Part of a small language model's weights: local attention windows.
Each number is 128 + 32 x the weight over its row's rms, rounded and kept within 0 to 255. Layers, rows and columns count from 0. The size above them is the row's rms in percent of the matrix's.

# layer 2 MLP up, 576x224, rms 0.0733, rows 255-294, columns 112-167
size [ 83 115 115 113 111 112  89  95 103 115 101  93  88 102 112  91  78 104 100 107  90 126 113  98 113 125 122 109  99 116  21  97 114 134 116  97  96 120  48 104]
[[177 120 125 126 144 123 130 104 142 159 145 134 109 100 122 124 119 172  95 145  85 180 100 133 158  94  52 119 101 117 119 141 132 145 118 114 143 135 112 165  97 149 113  97  72 172 124 166 203 134  88 124 124 120 133 153]
 [139 172 137 125 110 145 127 162  58 111 102 110 159 149 165  45 101 124 127 135 190  95  99 133  89  91 102  86 171 100 132 137 137 103 124 113 126  91 110 125 166 119 147 118 144 141 149  90 130 146  48 171 141 115  83 130]
 [126 125 130 135 107  60 158 131  88 153  71 141 107 164 152  87 150 130 135 133 117  94 138  89 158 124 193  97 161 102 122 109 158 127 136 158  58 142 149 133 134 122  64 173 106  62 112 165 140 138 168 107 103 156  83 121]
 [117 115  83 146  71  86 127 129 153 158 131 170 152 136  97 163 108 151 133 134 109  71 106 155 162 135 148  90 119 132 130 114 117 132 142 156 123  95 173 142 107 118 125 141 146 124 115 170 120 142 209  79 149  82 140 119]
 [123  92 173 114 132  84  78 122  90 189 134 126 156 138 100 138 195 134 148 130 150 141 126  99 141 112 129 154 151 150 118 169 111 171 158 141 124 117 108 136 124 133  92 120  77 134 132 144 133  98  82 150 108 159 133  86]
 [ 98 129  95  69 155 141 125 146  84 168 134 168 138 135 152 105 132 218 116 146  88 143 110 139  83 104 143 154 119  95 129 127 159 141 169 143 117 138 119 102 127  82 126 107 141 134 165 136 143 116 106 117  88 143  99 121]
 [144  94 105  78 106  75 134 160 145  91 104 146 175 125  89 135 145 105 107 140  76 152 125 160 142 146 123 115 166 116  94 123 167 200 129 163 214 104 146 179 103  82 131 121  95 255 162 102 115 150 130 166 190 122 148 115]
 [113  79 122  84 125 133  71 112 111  94 158 191 119 164 129  72 148  99 180 138 190 107 111 174 140 113 127 138 150 118 143 106 183 162 118  63  73 125 175 140 159 191 123  92  81 135 108  99 118  98 125 152 123 139 115 218]
 [134  80 186 195 173 106 127 101 120 173 119 145 126 162 132  88 101 115 117 137 143 149  97  74 143 101 197 102 148 109 143 120  88 119 195 149 122 131  98 126 185 129 164 172 159  79 147  92 119 148 172 145 111 159 159 144]
 [146 153  92 121 133 117 125 186  50 174 150 121 143 113 107 115 125 113 125 166 117  65 154 133  92 143 146 148 103 126 152 175 173 126 120 122  71 139 159  94 123 127 143 146 153 167 116  92 128 114 156  97 100 176  59 159]
 [185  83 161 136 155  99 133 169 144 104 113 145 125 113 139  93 135 122 165 177  97 126 162  92 124  95 168  97  91 143 146 122 198  25 124 134 179 114 172 111 176 163 149  83 169 107 149 195 106 139 125 182 112 136 144 113]
 [ 86 136  54 144  95 154 134 136 142  72 105 136 111 161 174 110 178 189 175 147 145  75 142 108 133 142  95 113 143  82 150  85 127 122 116 106 139 114 108  88  72 164  97 100 138 128 105  66 174 103 112  89 118  93 102 143]
 [137 140 148 112 129 167 148 135 105 189 131  89 152 136 143  76  97 131 125 152 193 154 160 113 139 148 171 194 119 144 139 126 143  58 138 124  75 142 193 136 134 161 109 154 103  54 133  80 147 117 139 122  91 106  93 177]
 [139 130 109 132 113  97 157 113 140  96 142 116 143 146 229 114 155 157  74 179 130  52 178 100 143 137 104  92 125 154 159 161 136  89 130 162 130 152 155  88 109 135 137 174 137  91 177 122 136  87 145 121 179 123  95  92]
 [ 73 120 166 131 105 141 117 145  94 211 105 154 174 128  96  66 165 107 163 138 120 155 110 173 154 159 150 103 136  58 113 147  62 132  67  83  83 132 133 166 167 228  88  84 171 126 109 144 157 126 131 117 165 140 122 111]
 [152 102 200 157  79 148 126 146 139 130 119 120 121 146 169  96 127 153 151 170  91 112 165 130 127  49 149 145 149 146 126 182 110 215 190 138 137 167 106 124 143 103  81 123 115 134  91 166 118 122  77 125 127 107 109  52]
 [101 104 149 123 141 137  36 105  75 135 122  90 145 191 119 187 108 105 157  82 113 200 196  80 107 157  57 116  96 169  84 161 110  98 141 117  74 125 123 113 127 176 126 143  97 124 121 122 101 101 154  38 129 168 165 105]
 [113 151  97 167 191 116 149  97  97 188 102 134 167 106  70 180 183 164 179 141 144  93 140 123 133 151 150 156 113 159 158 146 172 104 108 157  82 192 153  98 121 121 121  85 111 106 151  85  90 137 139 121 131 172 198  99]
 [ 96 126 149 111 162 117 153 110 138  79 127 115 134 143 119 146 127 105 139 155 124 132 130  93 127 118 156 112 121  82 121 179 112  59 141 146 106 144 161 120 120 156  72  87  95 163 120 137 103 116  94 120 178 223 172 118]
 [135 119 107 167 171  49 183 123  90 190  91 121 120 103 163 103 147 182 167 121  87  63 144  69 149 155 157 115 148 208  99 137 136 145  77 137 155 120 103 121 120 137 130 108 153  93  49 116 215 141 140  91 155 126 118 152]
 [ 82 159 159 167  94 176 110 131 119 111  80 135 154 141  93 146 134  72 101 103  95 139 138 141 149  78 128 116  98 170 104 112  42 112 145 121 168 189 102 136 145 110 135 105 102 112  99  94 119 125 149 129 122 116 136  98]
 [144 122  81  92 161 165 149 156  66 124 118 150 147 160 156 107  96 124  60 153 137 117 141  99 112  73 135 118  55  66  99 135 172 141 152  85 114 147 105 147 119  82 129 136 145 182 186 178 117 195  95 197 185 159 100 180]
 [117 122 128  72 142 144  73 145 199 170 138 215 172 138 103 134 117 110 115 126 126 156 116 177 145 176 130 132 142 101 120 106 105 129 129 146  79 142 133 192  93 136 168  94 134 160  56 162  67 147 163 137 158 110 140 198]
 [148 147 163 102 173 149  88  98 150 119 116  97 110 139  59 108  93  93 167 158 116 165  99 151 100 156 125 135 161 125  94 152 117 109 129  77 109  87 102 125  84  98 120  98  90 188 149 220 121 142 166 129 103 196 110 153]
 [139 126 122  44  94 107 152 148 196 136 124 128 123  61 139  80  65 108 136 201 135 109 139 130 135  88 133 106 181 127 111  87 122 110 131 180 102  89 136 178 130 117 111 124 125 140  66 131 116 123 172 206 113 119 179 126]
 [158 150  83 103 107 125 160 151 148 133 161 121 117 113 147 148 109 160 124 189 160 144 157 112 128 123 137 136 111  94  99 163 172 117 161 112 114 177 139  86 169 136 107 116 140 140 149 114  98 128  87 129  82  95 151 175]
 [129 167 126 189 130 163 123  49  87 153 112 119 135 122 171  99 162 195 121 131 125  60 122 102 192 118 171 104  60 126 153 141  90  89 172 139 131 142  91  85 116 107 145 139 150  27  80 148 149 121  55 121 100 142 135 124]
 [157 108  52 146 135 147 124 140 100  60 160 117 105 120 162 153 162 115 148 115 151 121 137  91  83 101 208 157  75 112 133 194  88 143 153 148 123 149 160 167 114 122 113 136 101  86 138  88 148 135  96 109 146 179 113 207]
 [107 145 108 125  71 190 136 142 113 173 186  79  97  98  88 132 124 121 135 127 122 126  84 154 143 105  75 147  70 183 106  89 118 217 143 105 166 139 107 138 137  87 142 150 168 158 187 134 159 107 135 147 159 144 122 138]
 [125 121 105 162  98  84 175 158 103 182  89  46 131 109 123 118 145 147 137  90  92 110  89 115 121  99 117 145  92 148 142 122 132 158 127 102 147  43 160  77 174 119 109 132 143 163 152 111 130 139 125 123 104 124 117  92]
 [155 134 161 129 154 138 124 162 179 121 109 204  89 138  60 153 169 158  94 117 147 118 163  85 199 108 119 121 128 157 136 159 163 137  74 156 143 150 150 105 100  74 142 153  89 103 153 172 110 154 137 179 201 152 106 120]
 [ 45 173 135 119  84 144 112 151 164 195 154 147 117 162 157 125 113 155 132 165 154 143 107  91 159  62 108 147 118 173 104 127 151 153 140 169  50 148 144 197 129 152 103 150  78  92  78 118 138 120 154  98 141 143 106 155]
 [163 106 181 136 157 172  63 106  93 146 202 140 140 188 140  95 143  78 136 124 149 183 147 150 105  61 173 128 105  91  97  93 123 166 112  75 133 100  87 121 143 106 130 144 148 137 139 157 122 131 127 174 118 105 146  94]
 [124 124 168  86 103 165 148 130 130  91 122  99 129 105  76 124 173  90 129 145 140 117  78 152 110 144 109 156 180 213 140 102 143 168 116 130 193 117 112 114 137 104 136 153 126 194  99 109 186 148 113 155 145 147 164 120]
 [131  98 110 161 146 159 106 120 151 210 166 135  85 185 122 136 125 145 118 122 146 143 134 117  78 155 145 180 112 118 127 122 131 103 168 169 131 155 163 111 201 239 103 105 150  91 149 146 173 131 105 143 110 116  75  87]
 [ 98 127 158  81  94 165  77 114 126 170  85 139 107 149 130 119 110 103 110 113 141 123 123 168 111  59 148 159 172 145 157 109 145 180 150 113 119 108  92 135 133 133 122  78 120 118 102 192 135 130  96 135 149 123 118  67]
 [193 114 136 177 107 113 154 106 123 164 134  69 139  75  64 154 113 120 139 122 156 108 110  92  93 102 112 136  65  73 118 126 127  82 141 187  77 173 133 175 117 100  73 111  95  70  98  71 174 152 132  46 109 109 133 146]
 [146  94  94 160 168 191  95  88 125 162 104 121 132 101 134 149 120 148 129 135 154 105 100 159 117 136  86 131 158 101 123 175 133 100 127 114 132 121  62 171 123 190 108  93 120 167  79  63 109  84 192 114 149 118 153 116]
 [126 182 135 173 144 137 156 135 185  85 158 135 115  99  99 194 174 168  64  95  85  47  76 149  92 141 105 165  96 145 118 123 172 130  89 105 183 113 120 122 118 147 102 168 158 156 138 157 152 125 119 136 136 192 108 105]
 [ 94 159  79  82 144 110 155 152 197 143 139 132 173 114 152  93 126  65  82 147 123 119  93 129 129 157 100 178 167 171 157  93 159 158 155 121 160 110 150 170 126 122 178 111 165 144  83  70 169  98 136 136 197  90  43 128]]
# layer 2 MLP down (transposed), 576x224, rms 0.0614, rows 255-294, columns 112-167
size [ 80 119 119 108 108 113 109  92 103 116 107  89 100  93 115  90  75 108 104 107  87 116 111  97 115 123 120 108  92 116  20 103 111 131 117  95 106 116  45 101]
[[121 124 108  49 132 160  84 123  70 161 115 144 101  69 117 158 125 156 131 142  91 149  68  77 185 154  62  99  57 125  64 135 154 155  80 100  90  92 155 164  59 161 124 163  67 118 111 161 139 132 112 123 144 128  92  80]
 [168 126 125  95 136 141  94 122  44 127 155 105  91 136 156  59 142 199 179 103 147 139 127 126 118  78 159 145 158  97  68 133  80 117 169 107 121 124 138 101 117 177 159 130 132 134 170 144 133 150  83 129 115 123 113 141]
 [132  65 123  99  70  63 111 164  87 117  85 141  92 176 158  94 130 135  90 166 129  80  98  81 165  89 145 167 141 137  98 102 104  97 122  73 117 135 182 139 118 141 113 177 124 129 135 156 152 138 180  37 101 141  39 185]
 [ 95 140 128 132  95 104 135 119  94 109 104 120 143  85  89  85 132 107 165 144  99 132  77  93 143 145 116 174 105 153 179 186 158  59 145 112 115  64 101  79  86  95 180 140 136 149 179 134 122 159 125  80  32 178 132 145]
 [157 141 184  88 153  95  55 184 120 137  94  94 158 152 116 150 117 132 163 149 151  79 111 119 185 100 136 155 136 130  91 159 165  93 156  79  98 144 144 105 138 111 135 105  95 128  71 121 120 110 193 147 101 107 100 137]
 [119 128 103 143 143 134 137  76  71 156 110 162  91 170 109 110 134 150 142 120  86 195 172 176  52 111 137 136 124  49 116 168 132 141 109 151 190  82  91 117  61 152  86  87 149 165 106 154 152 118 126 188  83 155  69 121]
 [148  76 130 118 128  89 140 133 153  87 148 111 161 158 137 179 119 106 168 187 110 152 118 158 104 190 110 108 147 154  99  88 154 110 134 157 211 148 147 161 105  50 108  86  89 194  81 105 110 120 144 153 199 120 139 180]
 [116 115 136 136 147 117 105 159 108 195 132 127  91 148 114 142 182 130 152 147 116 166 136 178 111 185  93 185 101 166 145 130 112 141 172 134  90 207  99 114 123  88  97  94 154 153 138 157 161 124 154 150 151 170  98  98]
 [106 112 154 170 114 133 160  42 120 183 112 195 117 145  83 121 120  92 132 145  99 140 123  86  82 166 151 134 123 109 185  97  98 153 105 131  76 107 130 145  76  99 111 111  97  97 150 100 132  80 117 105 131 124 200 117]
 [128 160 105 145  87 191 124 139  94 123  83  59 155 147 102 135 108 106 142 199 157 171 161 142  92 153 164 103 174 120 122 164 148 172 131  65 155 115 160 132 106 131 122  97 115 137 105 110 127 197 156 110 140  91 104 114]
 [136  65 104 156 120 121  95  93  80 119 117 147 132 125 125 171 165  86 145 137  81 119 195  75 133  85 151  80 157  97 115  88 142  70 162 148 216 113 121 151 179 173 122 114 171 138 122 170 126  79 167 108  95 122 134 100]
 [137 159 110 162 104 162 124 109 127 141 108 127  94 160 180 128 145 131 176 103 157  60 146 173 132 139 137 164 123 169 122 139  97 104 113 144 146 120 119  86 116 185  51  86 138 132 151 115 158 119 101 141 102 204 118 142]
 [158 141  86 109 153 166  89 179  84 181 168 114 153 195 127  85 113 145 170 137 213 176 136 113 123 104 146 146 101 120 126 157 112 122 148 107  99 137 171 107 109 165 103 105 102 101 194 110 169 112 110  88 123 160 127 126]
 [138  47 108 133 147 186 106 208  73 135 128 118 116 109  64 161 132 148 181 122  91 165 173 158 108 136  93 120 108 129  51 125  96 111  55 132 142 103 130 165 158 175  99 117 115 194  58  88 117  58 172 113  73 139 125 135]
 [ 94 163 130 127 134 119  84 144  98 106 122 187 162  98 132  94 200 107 141 151 139  99 119 124 106 195 130 110 189  55  47 119 117 108 111 129 162 184 166 157  87 181 110  84 116 157 162 118 101 130 118 173 162 171 110 142]
 [ 88 117  81 139  78 113  96 159  83 118 118 120 115 159 150 113 221 179 109 161 153 132 134  80 158 114 138 125 201 119  51 142 114 118  94  97  68 118 106 180  91 154 142 150 176 117 137  89 110 141 117 116  71  68 161  99]
 [152 137 147 166 129 104 162 107 119 141 115 119 151 225  95 136  61 119 124 182 138 123 164 114 115 128 208 122 115 113 120 157  72 111 102 145 135 151 115 117 153 144 153 121  94 116 139 145 122 128  89  78 111 114 105 168]
 [ 98 120 142 132 155  67  90 170 183 139  81 131 154 144  87 136 174 136 180 156  88 186 112  73 134 129 177 151 135 158 143 182 142 153 117 119  97 199 103 112 133 127 158 123 147  82 122 174 118 128 127 195 109 137 179 103]
 [110 102 158 164  94 154 144  52 116 139 114 129 139 131 134 171 172 113 111 153 174 125 126  94 169 180 181 112 132  88  89 142 156 132 118 107 137 134 124 136 131 208 167 158 115 110 155 137  94 123 139  82 193 151 153 129]
 [132 124 140 103 160  82 139  85  87 162 136 166 140 110 171 115 141 152 111 154 136 116 130 133 110  93 156 120 112 147 155 153 117 106 111 127 171 100 138 129 134  94 120 139 116  82 116 142 154 119  82 166 153 123 187 145]
 [144 161  94 142 127 202 110 136 154 100 130 158  59 178 118  87 158  61 169 111 115  84 136 176 127  48 128  47 119 161 136 129 132 119 143 116 190 102 142  84 102 142  95  74 162  83  96  76  83 155 111 110 181 151 111 111]
 [179 138  94 113  93 164 122 131  75 179 117 103 159 149 144  51 103 175 115 131 168  66  57 106  71 130 122 159 118  67 150 158 136 151 109  83  97 148 145 128 135 121 148 184 104 176 149  68 113 197 109 176 151 184 148 160]
 [123 111 182 144 159 128 148 114 159 152  92 117 131 135 103 148 125 134 107  79 149 121 179  93  89 140 113 101 127 117 132 164 133  86  98 120 122 148 123 176 147 111 129 106 116 131  74 123  78 129  83  91 141 147 125 114]
 [147 108 196 115 188 183 113 121 153  87 152 149 137  82 173 150 146 140  81 118 164 175 149 112 138  59 147 140 157 150 148  80  96 128 119  88 138  71 130  89 127  76 148  90 115 220  87  90 135  85 111 114 114 126 100  77]
 [143 122  73  83 113 118 130 126 136  69 133 114 141  65 160 126 136 116 154 182 141 195 148 139 116 145 176  81 174 144 105  79 133 123 131 141  85 117 119 177 129 109 160 143 119 124  82 117 175 171 170 111  96 222  85 110]
 [185 122 156 111 137 114 152 102 133  64 129 130 145  86 157 118 163 137  98 182 141 115 126 131 149  92 117  85 112 175 180 111 182  56 146 116 139  95 143  53 151 167 146 185 135 148 113  93  88 145  96 137 140 127 138 107]
 [158 140 178 141 136 140  99 105 114 177  64 186 161  67 157 114 197 167 105 122 123  80 102 143 197 125 175 138  52 114 156 138 127 105 146 143 130  94  97  88  94 157 148 117 159  66 109 167 171 131  77 118 120 146 159 100]
 [140  89  99 172 132 156 112 154 148  87 160  54  80 133 164 124 142 155 158 111 130 152 136 129  94  99 125  73 108 128  77 183 114  96 110 107 103 108 157 111 115 156 123 103 141  74  67 155 125 167 142 140  98 170 101 206]
 [ 96 123  94 130  84 150  91 175  94 151 147 145 117 165 158 162 135 176 203  93 142 155 108 160 132 165 104 128 120 168 123  44 145 191  99 114 156 145  90 112 115 103 144 105 119 145 130 135 168 125 135 144 126 127 116 147]
 [102 162  89 122 136 108 126 126  44 128 134  91 108  98 104 141 111 144 107 160 105 190 123 121 170 114 169 118 115 125 148 132  91 189 159 103 138 187 100 101 132 143 116 126 115 158 143  83 147 147 130  96 121 171 173  97]
 [121 158 124 133 148 126 140  99 132 134 145 159 163 137 206 139 127 155 152 141 160 132 180 100 168 120 124 106 158 109 100 128 165 126 145 128  76 133 111 173 169 108 123  97 133  92 137 106 122 124 145 103  96  60  89 147]
 [ 73 148 110 157 146 169 135 137 132 107 150 104 153 145 172 105 131 161 123 119 185  57  84 121 115 119 136 159 105 151  97 107 113 163 117 141  78 127 168 145  97 143 156 125  70  46 106  64 171  57 164 148 179 141  82  82]
 [121 138  94  80 151 174 116 192 165 172 122 125 176 160 121 136  96 158 173 128 140 148  96 135 129 106 162 154 176 160 113 154 107 139  81 178 162 116 171 180 133 138 121 115  92 134 123 118 144 118 118 152  96  89 146 105]
 [117 124 132 127 101 131 129 147  94 158  92 122 135  78 148  81 161  70 115 133 144  67 102 185  99 163 169 128 178 174 148  95 115 157 195 110 137 133 103 112 159  94 156 194 132 148 105 150 192 107 168 120 133 108 180 109]
 [ 82  81 115 155 145 175 107 130 151 159 182 149 100 129  73  98  89 127 180 171 128  73 131 132 153 141 110 178  78 181 126 113 145 101 108 162 182  97 103  79 154 152  77 129 143  98 141 141 199 119 160 155  73 135 150 125]
 [ 94 173 140 142  99 218 102  98  77 159  91 151 101  92 125 100 128 113 164  63 102 107 128 106 122 105 151 153 175 177 137 124 105 135 150 163 111 109  82 179 170 121  99  94  97 148 149 157 162 111 100 141 164 107  79 173]
 [164 131 183 178 207 166 145 130  96 100 200 126 144 102  73 124  96 129 176 134 180  99  84 145 121  97 140 139  89 134 135 132 109 144 103 106 147  94 118 128 104 179 138 148 102 130 107 113 180 124 111  63 175  90 149 138]
 [145 138 116 114  42 149 131 164 187 183 108 176 131 100 149  87 148 120  61 108 163 103  86 172 171  67 110 165 136 168 199 138 145 140 137 168 114  56 136 187 116  74 142 161 107 133  86  76 165 125 103  92 199 148  65 204]
 [115  99 138 108 123 149 155 178 129  96 140 214 105 110 114 183 146  97  90 118 110  25 126 114 131 175 113 118 153 155 147 141  85 175  74 192 188 121 118 141 101 157  63 191 139 158 142 141 108 129 142 124  87 148 124 138]
 [166 114 143 143 114 135 145  91 127 131 129 149 113 116 127 118 128 163 104  46 117 131 153 122 152 132 125 118 165 164 121 166 177 122 132 116 115  92 185  71 120 154 135 166 140 190  81 100 138 177 151 144 178  46  56 132]]
# layer 2 MLP gate, 576x224, rms 0.0943, rows 256-295, columns 112-167
size [ 95 109 110 109 112  88  99 108 110 101  95  93  87 101  98  79 111 104  95  87 100 106  98 104 120 107 107  98 111  20  95 110 118 103  92 100  98  58 106 101]
[[132 167 125  98 136 220 145 100 114 134 121 104 160  74 147 149 155 121 130  62 151 120  96 169 136 138 107 105 137 123 100 152 106  93  96 101 156 143 105 125 159 117  63 105 188 166 143 119 147 143  95 113  52 125  97 149]
 [150 151 137 142 127 178 167 169 167 147 172 145 145  64 165 131 143 153 117  79 159 155 132 137  84 115 100 126 104 113 153 141 123 153 148 148 134  74 176 166 133 110 150 137 179 105 174 116 143 109 138  99 111 107 102  98]
 [183 132 131  96 158 113 140 105 120 184 121 145 109 110 217 141 121 163  60  90 148 149 163 150 133 127  82 172 109 102 162 187  85 110  91 124  93 133 177 133 153 121  93 173 105 158 162 102 152 105  88 113 142  79  96 118]
 [168 145 100 174 115 131 108 100  95 115 130  78 137 122 119 122 152 113 192 142 139 111 112 184 111 106 154 142 122 161 171 162 137 134  92 112 134  86  81 117 112 121  79 123 146  87  94  94 139 121 103  63  87 135 149 132]
 [163 122 134 134 117 138 120 105  94 154 148 149 172  77 156 135 135 165 105 128 135  73  98 102 136 140 151 123 109 178 133 147 122 121 110 130  73 127 153 113 136  90 146 141 145 110 125  96 183  95  97  86 128 128 147 126]
 [184  87 190 118 127 149 103 207 133 140  76 140 145  69 126 150 135  99  72  82 149 143  99 169 103 183  79  72 151 178 105 109  92 149 102  96 141  63 142 228 123  95 125 242  85 164 117 122 157 145 105 128 119 150 161 118]
 [138 204 145 109 121 153 135 157 151  64  97 109 198 135 133  82 117 118 117 152 169 152  95 135 138 160 124 161 134 126  94 148 106 162  92 129 100 140 153 224  74 180 116  90 108 134 158 141  75  86 104 108 130 149  93 174]
 [113 133 118 137  75 162 125 148 144  99 140 169 150 123 156 125 161 121 131 154 134  91 132 173  93 174 125 163  96 146 109 130 156 120 135  94 117  83 168  79 108 143  82 127 110 110 162  88 133  69 142 104 125  73 150 104]
 [142  64 112 116 150 179 102 116 116 142  94  85 139 149 154  87 102 102 155 151 176  91 117 147 163 105 115 120 192  89 127 207 191 170 165  77 122  43  95 158 153 159  82 107 137 130 132  82 157 126 167  44 142 100 162 156]
 [174  85 137 110 185 136 201 108 158 133 130 155 151 110 173  92  99 153 120 169 155  86  98 107  71 121 122 123  58 153 144 138 148  75  97 126 109 133 183 132 140 137 150  97 134 101 168 149  96 141  86 159 106 149  80 120]
 [135 144 117 106 136 134 139 141  68 105 155 159 193  59 144 136 118 133 140 121 136 118 104 130 120 142 125 106 124 133 144 136 162  87  99  69 146 165 139 106 101 119  74 135 128 129 135  80 195  88 139 102  76 136 172  92]
 [158  92 113  97 131 138  98 124 129 170 198 180 139 111 135 170  99  70 123  80 123  86 144 150 105 136  75 140 148 125 153 122  84 159 114  84 150  69 133 210 131 114 118 159 162 131 119 130 164 116 105  74  99 129 143 133]
 [114 106  84 111 169 155 132 143  52 114 126  74 141 101 137 119 156 118 126 152 120 154 213 106  94 166  92 125  53 159  84 175 104 116 116 142 140 137 195 136 130 180  93 108 118 180 129  74 110 109 154 119 130 119 101  75]
 [121 143 121 136 151 107 105 112 129 182 161 155  90 164 202 152 137 145 182 171 131  66 161 114 133 108 128 110 135  83 154 130 156  89 109 138  85 127 132 170  38 225 134  82 111  73 156 156  79 113 173 122 145 167 152 150]
 [ 80 106 147 122 141 126 169 153 103 119 106 172 144 113 153 165 137 164  82  50 189 129 189  86 153 123  98  89 162  80 139 113 134 124 127 130  94 148 186 158 105 154 133 173 151 131 140 104 133 165 103 142  95 125 118  83]
 [ 81 161 150 111 103 188 101 135 128 177 142  72 142 141 108  97 134 145  91 139 116 122 115 124 127 129  67 137 141 142 129 167 125 141 216 109  54  88 125 124  70 223 123 135 118 120 116 113 172  87 139  66 116  80  98 130]
 [177 140  89 152 169 153 140 100 108 142 157 135 118 110 153 152 113 175 126  83 186  89 111 137  69 123 110 129 127 137 154 129 144 147 121 106  84 118 152 127 106 117 131 114 107  81 139 113 156 132 106  70 124 121 135 112]
 [147  94 142  68 137 114 164 138 158 115 139 122 116  91 145 164 141 124 111 112 141 117 109 160  94 151 120  71 129 152 118 132 155 150 133 184 100 119 177 130 135 119  97 109 142 137 108 137 139 127 158 139 116 182  79  93]
 [131 120 145  70 112 145 105 108 105  91  74 163 151  65 145 141 123 118  70 138 175 185 102 169 134  72 154  74 151 124 148 129 124  60 130  40 103 129 192 158 150  38 116 123 101 123 183 150 100  78  98 144 143 133 120  91]
 [137  99 154 112 155  92 130 174 179 145 132 159 143  79 139 125 128 137 141  79 148 207  95 140  80 104 136 129 131 118  84 158 136 118 104  91 139 121 149 171  81 141 112 135  95 172  76 155 136 129 108  79 124 129 116 136]
 [184 178 101 152 114 132 130  98 125 151 154 105  78 149 148  61 140 118 160 132 142 111 107 223 157 184 102 110 135 158 176 143 117 135  81  62  62  94 124 138  90 114 103 124 160  42 119  97 108 120 120  35 111 126 107 133]
 [171 138 133  85 152 137  73 136 180  95 147 173 156 118  89 107  57 138 168 149 181 153 112 173 162 142 108 179 160 174 126 118  80 139  95 122 114 148 162 122  88 103 163 137 131 142 126 130 153  82 146 123  92 177 159 190]
 [101 144 143 150 100 169 102 138 110 107 120 113 138 122 102  82 126 107 207 143 123 106  81 251 126 133 151 143 119 121 131 141 150 104  97  93  88  89 100 163  53 156  73  78 137 128 122 161 113 119 136 126 102 191 155 215]
 [188 131 135 194 177 117 170 147 141 167 115  68 158 131 192 148 118 120 115  93 123 104 100 142 129 111 202 123 138  74 138 126 153 115 107  81 106 122 163  81  83 179 171  91 203 111 143 109 148  90  92 144 137 166 126 160]
 [116 105 135 140 174 132 109 171 198 131 145 140 173 157 150 139 114 150 153 190 181 105 124 145 125 154 158 124 146 109 166 146 163 129  66 108  95 156 222 132 119 157 111  93 171 118  91 133  95 102  94 193 127 179 169 251]
 [144 120 125 139 127 147  95 123 158 157  93 162 179 180 166 115 122 120 102  77 199 124 126  93 121 124  74 188 135 195 177  93 114 154  98 150  48 109 149 148  59 138 112 198 190 100 149 110 148 121  71 100 106  82 153  93]
 [162  99 143  94 100 132 132 166 161 103 136  98 121 154 112 189 131 151 111  96 133 147 145 184 100 150  74 138 114 172 130 120 181 143 133 159 136 130 188 128 107 140 131 156 120 127 153 110 166  96 102 144 190 124 122  96]
 [175 133 125 139 128 131 175  91 142 151 107 114  99  78 196 169 123 145  32 121 119 116 111 121 128 110  85 152 126 154 138 125  71 102  98  86  91 121 115 186 182 104 126 169 161  63 149  85 117 113  91 116 164  64  90 113]
 [103 189 147 194  88 133 245 151 144 176 111 109 197  64 142 167 116 119 116  81 118 108  77 126 153  89  93 160  92 127 145 154  85 100 101 118 101 101 155 192 135 160 118 121  97 123 136 105 118 127 121  94 140  67 137 141]
 [148 110 141 185 159 107 111 101 133  62 143 129 122 204 157  98 102 160 141 162 153  99 177 139 153  91 165 105 116 136 155 110 176 138  63 140 136 125 165 113  68  88 116 111  47  96 140 120 185 187 139 149 146 114 179 178]
 [185 111 177 139 156 140 183 102 132 136  84 135 131  93 153 126 140 103 162  94 141  71 152 134  95 216 193 143 147 113 180 118 127 155  83 108 167 150 133 131  81 117  98 133 205  86 125  99 107 112 101  55 116  97 153 137]
 [183  91 131 180 137 168 191  97 109 133 141 138  99 107 122 131 165 142 128 124 125  83 133 141 135 100 145 174 120 126 155 115 117 134 140  92 150  79  82  93 111 151  82  78 122 125  84 119 148 128  67 115 107  95 144 113]
 [125  82 131 171 143 126 138  98  69 141 100 124 120 132 148  92 134 112 154 122 162  90 110 162 189 144 189 122 168  77 168 134 125  91 111  92 106 131 156 131 132 127 129 120 163 119  95  96 183 131 119 121 107 153 119 155]
 [150 109 126 117 136 104 139 134  82 178 124 120 171 181 188 171 131 116  72  72 169 145 122 110  71 115  73 108 124 132 116 143  54 113 151 140  82 157 234 171 159 118 156 142 167 168 135 158 131 129 117 138 108 130  80 101]
 [157 162 133 152 158 171 140 131 150 150 159  91 116 121 131 145 108 164 138 146 136 102  87 139 119 117 138 123 136 132 155 121 151 171  68  94  69  98 139 101  98 120  70 120 138  71 106 136  71  81  87  71 119 138 135 140]
 [ 86 150 170 112 175 176 146  98 153 124 168 128 113 111 107 134  97 137 154 154 160 109 150 209 133 134 166 167 173 176 152 146 110 154 129  72 131 102 133 112 102 167 108 154 102 128 123 154 147  62 163 102 145 123 114 176]
 [126 178 138 117  27  89 171 156 159 162 125 199 120  99 175  89 127 142  88 123 142 114 127 118 142  82 128 113 146 173 152 129 113 152 105 118 108  69 141 147 110  84 161 180 163  84  98 128 171 149  72 104 155 140  79 209]
 [193 134 145 119 186 153 163 121  88 145 103 155 148  70 121 111 112 126  73 180 134 124  91 159 154  94 131  99 121 147 130 174  53 136 108 101 143 107  73 150 118 134  92  98 164 201 121 103 147 162 123  50 126 166  74 125]
 [129 139 119 107 137 173  93 140  88 157 143 130 127  99 122 113 130 145 192 134  90  92 130 186 150 124 114 153 100 160 144 175 144 123 112  71  94  94 104 137 109 207  98  86 158  45 155 107 170  53  98  53 136 125 153 115]
 [149 171 128 151 152 148 116 150 163  72 145 157 124 106 116  98  81 127 182 126 124  73  98 167 122 180 100 116 127 184 150 158 100 128 111 140 134 124 139 114  93 113 124 115  69 135 115 102 190  98  87  35  93  71 140 171]]